Each number is 128 + 32 x the weight over the matrix's rms, rounded and kept within 0 to 255. Layers, rows and columns count from 0. Numbers have three digits each.

# layer 4 MLP gate, 1024x384, rms 0.0347, rows 34-101, columns 192-287
156119140184123115076110075144106106133072111133133083151138098089043144130091122117104099171144103189140088096124101124094156198136081129075138142120119116108114114147165113113126124166138139093148074090144080121101120143095097171130131110120124146212160158144128081095123117164100121150
100127158119100140128124130112110188129136128098095164115140221137116154151174116161084155109128157104116129097099121117153174142127127125106150147137124132153135084097121149152124141125117101131156091139198133088120133130097133118142169103132133098113135100048204110071143113154092191135
144102137194162129175167124085118125054066135127128103104080166165128113082081096107088160147123100148135047157134164121152167157143132105135117153143043120114113107230152041207114093093163091107124153133160131104161119124167175100137068122088113094114107085166107084178129062077166156133
154101205125150058146152134174062135091103178150164186107064135142097194118118091091103106180109181156137130189114139131080130127127145195081067109112152121126098141182135155135151130110174111143195144155139146106122160098172139182099136150167127119129171151109148157117101055142169183149
191128094126133194170170092093136240074136123144107145122123136206112149139150097142082184171108151123099109149111091158174150152156100105089119142206120206121152120142073170135151070063161145167139160138091126132122116122178182116117117186128157151166082136157103171103182103073082126118
090148101182136053129079071154108142183159169164135170134135162099135138114139110168141162094147149115130126164063090103116124134149130191090146153162113125141168088121172094156104156129096136168101102183209146108115140135139109135164140132130107081145152100070164153118157127107125139097
133179168070053125103152158185125119129125168156146186140135135101163101100076141099062130090167121100072113162104141171141119181145136086115176168168172139127096106126124098138108095182119081156101160124141120091162087140108126146145102098132131146107137135101103129116141127109140134076
125172135162164171185067099144085098115164117139126138098123188094168106068086151155100139133120151182140109139130111107098120115175184112133120167152203110147103161102110141122159193135100115115113124105144108140087153103163129160167093126146138131119121186095136121077104155172142177106
172084135108081015135152134123132151156104137124162118128129132188090111116148112133080115098124094186154117066070126136087171075180123112142088162095132140137134106168143119166116148124113161119148167134098092156111134172147173106123079103027177066113103086102107120149101100127117175112
153137074042140109118137126109114152037128109161098128120100167111146119178127125142156113114123158174182101105141151194164137049125154146131181185170126101136221139095054077145150169151139103135072175090102081157107115159101173103152121134118117119144088105159184055079121133184158122076
126120156125122135152187115102113145165118103126145114155122106127147157162135114120164158095097083165124120095147143086116096102115122123187095113076129119112177128178146148099082111145131156143125191130032105199098103113176176134056119072115166130146186130129108096129148152066050149124
146163139023068167123149123159098133092114173185168103132128080160170153047117108163159151123184097206119066060133191139113140110083141078182053163147049103141170138129132128076194118109136128150094146115095062174122099122158163144117126120179110103139089103134097136083088099124150155069
101159027131099112209094100157140121130093140173121155114105151065145149122156182113099151122170145136114091158146091119125063107124152101112157159123139140140156174109141168105160133162152146109109147111090123102149115152171020119143111088141067125142117178118160140141155093139077157061
116150105098139148187160164121128117100102191133113106140114106138141092117158123176121112087166088117140167144129135086114193134100205141112122119185141184157134144171153088111134108148184067156121092099111049127128096093159110170095143118149109103160081134131121154103119131098170091097
159184123161161124176057146123102119091126150145107084118135095149099153108164162187045082086185119158100075134112154146145121130152066221136146109104118096152178126096122147114180136090126091149151137200124143139136107109168109182121161101084128093099116115049127091128104139090094181144
105126113075052119132113115078082160143138137092143123145118141130107081092135120193148140138071127119153100111135094165123228133120065174112151110099140217134081133146116131143136128104154115156151140142143105141141125149144103109124151154129158132142144122185115078138178149152185136107
137123137084164101154126146118145121141170077115130166133098067127112094100149155147133123156093110157169090050092134116126069126200073124151130096118092137080157143117086122158110174087118087113062105166130110137091111101147109097147136156123189168104176144147154131127138126104101183129
067131169119131152133137117108092074095115165172121178106143102131170089105140147114131105097127143034084089084206120157081136126143137147133144110086140080125176162114177117138091121136157149156151112180098128103123140112110132103115114072062154116122164100114083104178160134132125119142
137153131138102084136106118142129125065095062172129141109142122084125120083140094120127127128131175035164126123133118112070153148082180214141105130180114104118144148137153135167082104104188106190187154204131109153130128150167117170106103095168098131090130105172088109100117123125108132104
137099143079175174141111107088170184128091098174127085190074167093135130165094067161194150139055103163129110118101138130111139097113148107114073152065117122086128101149093136143158144111113128169058168111117129160113103192167086173173132146116118171148133116176106115142118138126073162089
131148130140187144108140132139177143108131097117120118182175141145081149080208140196150082099130107062152143167132156151098126134123138093092165093119118083142143153161120086125166156104144119101102165091176106171105138167185180173110136177143110190177054136155137132065167148095120138114
153110206088131119119138136165114166135112146084158113125119107165113107116193075131126089145104166169168141131075185177092104135110152144139089079170121082119110079160127109129199114169109140049160131168100185125136204124105084127161145155143087124101154074166121174113095086134189134115
140118117021075171123068128120143171100108058109117179154164074139143107080145114135163105153078161179147126174078138116089133107116120090097112165158093128158153119145113113100175103111154108075094127073129077169127115202099129147111168110078127102136075117126088072121082070102123141128
183141105097164109113183128125097082044122172145081129101052111104085060116057121131143071144141164117102144109158184087067118073139114126167167152113152088108144124109147108126145097100161117127148125176120206091177170104150115145138097113111082090102117086094149147130174136165201129131
101166060142110071112133107140098141131102087144106173130175115136092132187129144099140155117108072083156113120118215121165100124117168175077143124182112152129109133185135115108121147130108128116174131179092084111161110144116147162104105143081142135122110153164118127115060130122137155121
184114187172102124124178057175140155171071158142119159145155144091154135081123115121044126132097104162136078132139150102099092123149181154142137160176151145135118138113129078087104158126093108096149156155145142112096119148184105086167120090125151129114122195100096110156144147118103113118
110133162091115114148097116088185162113102109124228078077131125163158110098146174110100131122088118160179139093111122142132166072152077161127175152062127130115128074124090105062125089109172126167074102088166128223129172094147129108119154148133079189141127118148090139062145127167124099109
108145125095129133101142083134120105144151152125137137106114131173129123170134124146148122106184101165153134132123152078102117159126136156138121145140152149167148120110135153111053180146130133126132086109086090146144127104134066130185165112124105169115163186085124084155106123140089138106
143083111148078117162096134160157150126150160139109108100153122076109158129135140137116156154153116143095172086148122124177129114112152121107088131176147124163110098150120105134111174169126089161143109165105108139166131140151143113144139142123155085115103148084185079143105157099129114141
124098145079124125145109087151106133116122186159171108148107189101121133120194128162124124120174180126123094203145165105126138157113172120140105152065097092142162123121133108121147164151093118123135145116152085117099108094136133149169122059161129107128139131056135126079112140095146186161
180137170162146110134105098065125161077142152102114165132153131111174177099095145115175155100136127168108133113137080127104132119095158169097104134128163144120067150110153129125083088165141166128149181157112085195080117126170103088094139126140143099142164157132141104113121114110171132128
147125135168114159101104205118116153111077185088122140153089109135062095143171145115166184154178155120196097145143157179122180147159068162171146094068174113109182110181158112076099096150186153074142186164129056121108139058145095179126149081089092126113150100086084136087086144117152166094
128118100143128101181135076135018097083040117121116084165136051152132122148094123078159151167071148137119083124135144180131088141151133112109050131111142098143117156110100120181124099146096142122064117108105057104126126095209145112077119112091110124147075127100102067148114090063108167132
133133160114101146153124094139122084032126151138176141091101082109203142135105181151117113149189132115177159164042148165006190166098124139133129094112175125077133162081078114150121158102091099134156085117124152132133152169177110148065171150145087085093124118186119097100134142065091125107
121196154094189148113170167187043056126180073163127124103115121125111077102188087110112117102148177102096120178164107100073144109134124108099062093146111069177108034158116087157131108192104077094113119133139094120137161147147090140155130138151152056135145116128140184168060142114088088113
160106070144080168080165139097108144131124109108099101187111119127097128183119116209160104157171182095137087147108091046132170161145148080141138147092186158114160086137123164087107145188151089154150104128141152137108143150126150141169132119110183115081133135116126137098138138112137169083
090072119179165222086145151125131077130143107128145103114139136161202120144176086110166138114105084128130175180105149109144118163141146121217124085181086139096140109200122108175149159091106122127148190098160143079125125169145151169120087150144072153178138137148075101178122174157088101104
158109182095061154074128125102128149096091126145125123132140195112133139111118074109081187149113158168061152134112134122134046108060086117146116133124119168135139118149160108121120096141162114110133122071108134103168156097115095161144152102163135127126154104112124130123118177153164158106
167145123159135161117158063123158162132133123134135161110128135122080158146142139177094127148147148147124148072153144156167146157127107127110090141182170150127142145093124104132118116137143079134151156118091120151079120156110124166189122065146129147188164138111148092142113155152125198102
136087157157110138103175170131086106155068158129143122178107075181099127190159084072083136143117177151165116159178085124121139111092095136210170135085096117141115127166140079119199158108145092106095065140098119197122135098132137104079102172117159130108117109154132174111161176136105166113
152167169155155077175166147157060078143118123189172093166134085122019133081127103137075116134169174119130091121191129126067108089155219167128106082128148093095169149113106105117145168068110112115054081127098096148106120140178115149085111170142091114223107098158109154089115095119207107140
139105166142148144116197128075102156102204166146125131149113177150115154146140171109142131145102097103113118122109137084166170151138072113124077113162102122168145179157134085117117140133086138120088074185139107132107157142138192175088115120103147164125155099150163130240094101112148133105
151173117103109084146131116193118111127136178182143086170162073205140056163130133131125143197121166147180079140114152130073122148126086198084161123151145100088154123138118128141207139089144083080125122150144121126068153206180137144158168165149129109156094121088163117029162102107122153118
162069101088127112169095174203168131142107137083135147200150137152095161107116170056065108133098121141196122148108159125045148117216115156066159129190106076153138101151137139137168109120126118096133129162133137097176133156152185117133128117100119154179112086121215088118132126162125096103
099159158066126159109126103131127120101093110106142062131097110150146149130106136175150146046156124137144058126103151143089129163180123168168116146173136090137139102119145105110136112110109160107076092162147074167168119136161124151170084148110141110122097118129134121181073102076135182089
183160211143083143096195086171123126132094136127206107163159134139167143100098107161133131169179176138164134152134186108123148121165146188106148163083129147103117140082107140062085142133146124180122158159113103136113169115161182128134117172163141068143144118168083124078164167097159141108
135127107100082160092118138055147140094077102118143153141159086085078055101148143116099146098107128175141128091040089099164110155098150076132099145193143125131169124143055127179191067183107144175114068119072125149072152173133148144113160163175137154177054128070129151108124109195095142114
128076145114135169137173131140098083128105115144145121099115099145122158160044159122134152136139169122153136090141157103111128079125118114095101066103096130147119133084129109145142064159102151136073139131118177090105149167141163168129189113195106182182161132130105085121144087141094162111
123128162160098105133186088132133130091122151187132131125116103086112110099135116132117092155112122111107098115133142062160031177079129148163054122074094104103150158102144093131128111136116112109150177137165117073145110165103138138119072127166103123172104118124062119137132095156121111127
147075137112128137187109144102155167125188115159141135140163100114123154094094099153185152161103181087065149184139128119137139101138193147096131118097146067123135150110149138061121124177100170154099135146077076109167159159126136135155101104209100116145125129122139112137071093077135173114
134145134116088116048102119120155165054108134158072127110125095135092125166085111135119137099178203086165154056146110097142104132136130155088079167079149109125112104107157146133145128125154122111130090159156135134085183121128128110174187070121191100134204176123157155137143110168105170119
147174135106095131149092140080153145039072156127091145233189096146177183143116132097133137160137117108141135188171098149101178148090115100135157139144146132183105151078163138079179090155158098148135142150060078174146110140128178156125097116085142162113077099088095126053182150150126145122
173152153109062172149170101183142132094161114159123072160164116148083119110137127100110086132160167131166083112108098069186111102133072110136190153159151129110135177160105127107156135088122155188107125157083077110067132144161128077093133118118078137142074133097137140096122118129102171129
147096116117100152086081131104058120057091169137155111131169121119079196099116083128105116161072152124124107166130151113133105170064155130158082115115099166112123086141146129100152069068137068156114133156068100120086116170179145136140073130101137118130129085072055067148104115116086130103
152107123173097160125138122118140154145160149170172113177104109142131148154147109169095082148199098125128158090147098066122162132129124090095111155200136131151040107111191095136112153140123152139125099070096114160122138185119121074109075099111116127124117087079149117187084166085105132104
168109163171179147121099109124099088122127092122142111153152099186069110118086115131153094133195118143146144066116095182146121130127095101141082123079057088107123135121092124147154092129151152102115124143139086115183193150107107114151097152099168138191174121174137171139108066123090212122
119124114076141155127088146102122132083086078127112170175109119118107119131090132101155120133133143077116104129092128123114119167105127082143127125094074090113178179091108079140149136146147101176166094146096170137116102085161180126139101163108149139180114074165109083181097125077166101100
167174086029152172155100131139183099137097152145115161151185134091118134101124102139115187102107117175085118125112120091148131079170123113102160175136103133124131077179108138155186141125128130143105145128146109161069151120131171087094107146094142133126136136090110132086142125144165132115
192123146145120155177102134092142194122080136114088102148081105104121187195106160127162133107090116200154126102109144102146137122174109133159106134073120180162126101124136085123153111172166159093149146134159147111084127137149159136090133156060165132173108155118173042120111091132135138102
196178186116132136114140093176156134115186149152163109165160148147110145132223116122039105149118124124078107088125137131098086102123161129157094120171127088089128124171068100151168108071058077129123175106124105153106180149179152148098127126190111078168084040144140050109065124136078102091
171149108110091163119095121154110124172105141146085163135127187107134104180140126100126102170130132094079145130098108124133125131102180130176108157144108097091143114189131119151112170124123180093148096088077147107157190179138151138194093118102110135115165176164167103103121169161129177102
124140162056147148094111129158067148126156131111143140091135180150143116056133149125105157081177188178098134084108167156079093095162116145204162156140152128117171148139116033114124115088124145132162126106152097111127165125177087159105138120115173139129100079129151112091067141125139134138
186144147131123145123134122062086084080076072094086136153116158130068092131098114132122178127121178103149129145176134147131125072112131082130136079130089170132196146118107144114144136070152155129219127148131153189176166208162089115093107129119182036105104135145124121120164122108147101111
107152137178174137168209061109119067146149096161177113133126135157149149098087095111125110090142107082093107132120145107126050115137137128151105101128089092162163106141112105066120157135112157146081151143091057122097129151141124146168078108174158135209127167122041113137126131149066179110
078164119090223125129155063152082088131135112178115110108088136157133110077134079110115071031129189128155107105103177192141101132144107113119120125104141078091117108162083199122199185039063081121098088114167133105118139124146147152130114113115165137213100072116144046094119152148107120087
137158136184169065093101082131063069121149104134165132108131108158158117107140182100117116137168188108172103157105158170121150111169103143160028146137078107050150108168061088136117129094167119117096076191157183132076143134141189199093130178124116082144097128193132126123148139151133164101
166147185130108130130195099131121190107084119157118116149164172185151155096138138097125120137113125145174153171148082123094123162071151165111176185087138114141122096130127040092174079135109120219110148147104114119125138145149108161118122139118079129156071106065144102108182138129123172100
136092143157149135122182095117114124085111103151071125129199096105091197171079152104128154100123127067132137157125109144135143144121154112135152118091096152149145092098151175118105136160094145113134131127164127167136117136147100123107134130122164149110132112100215079145125179119102172196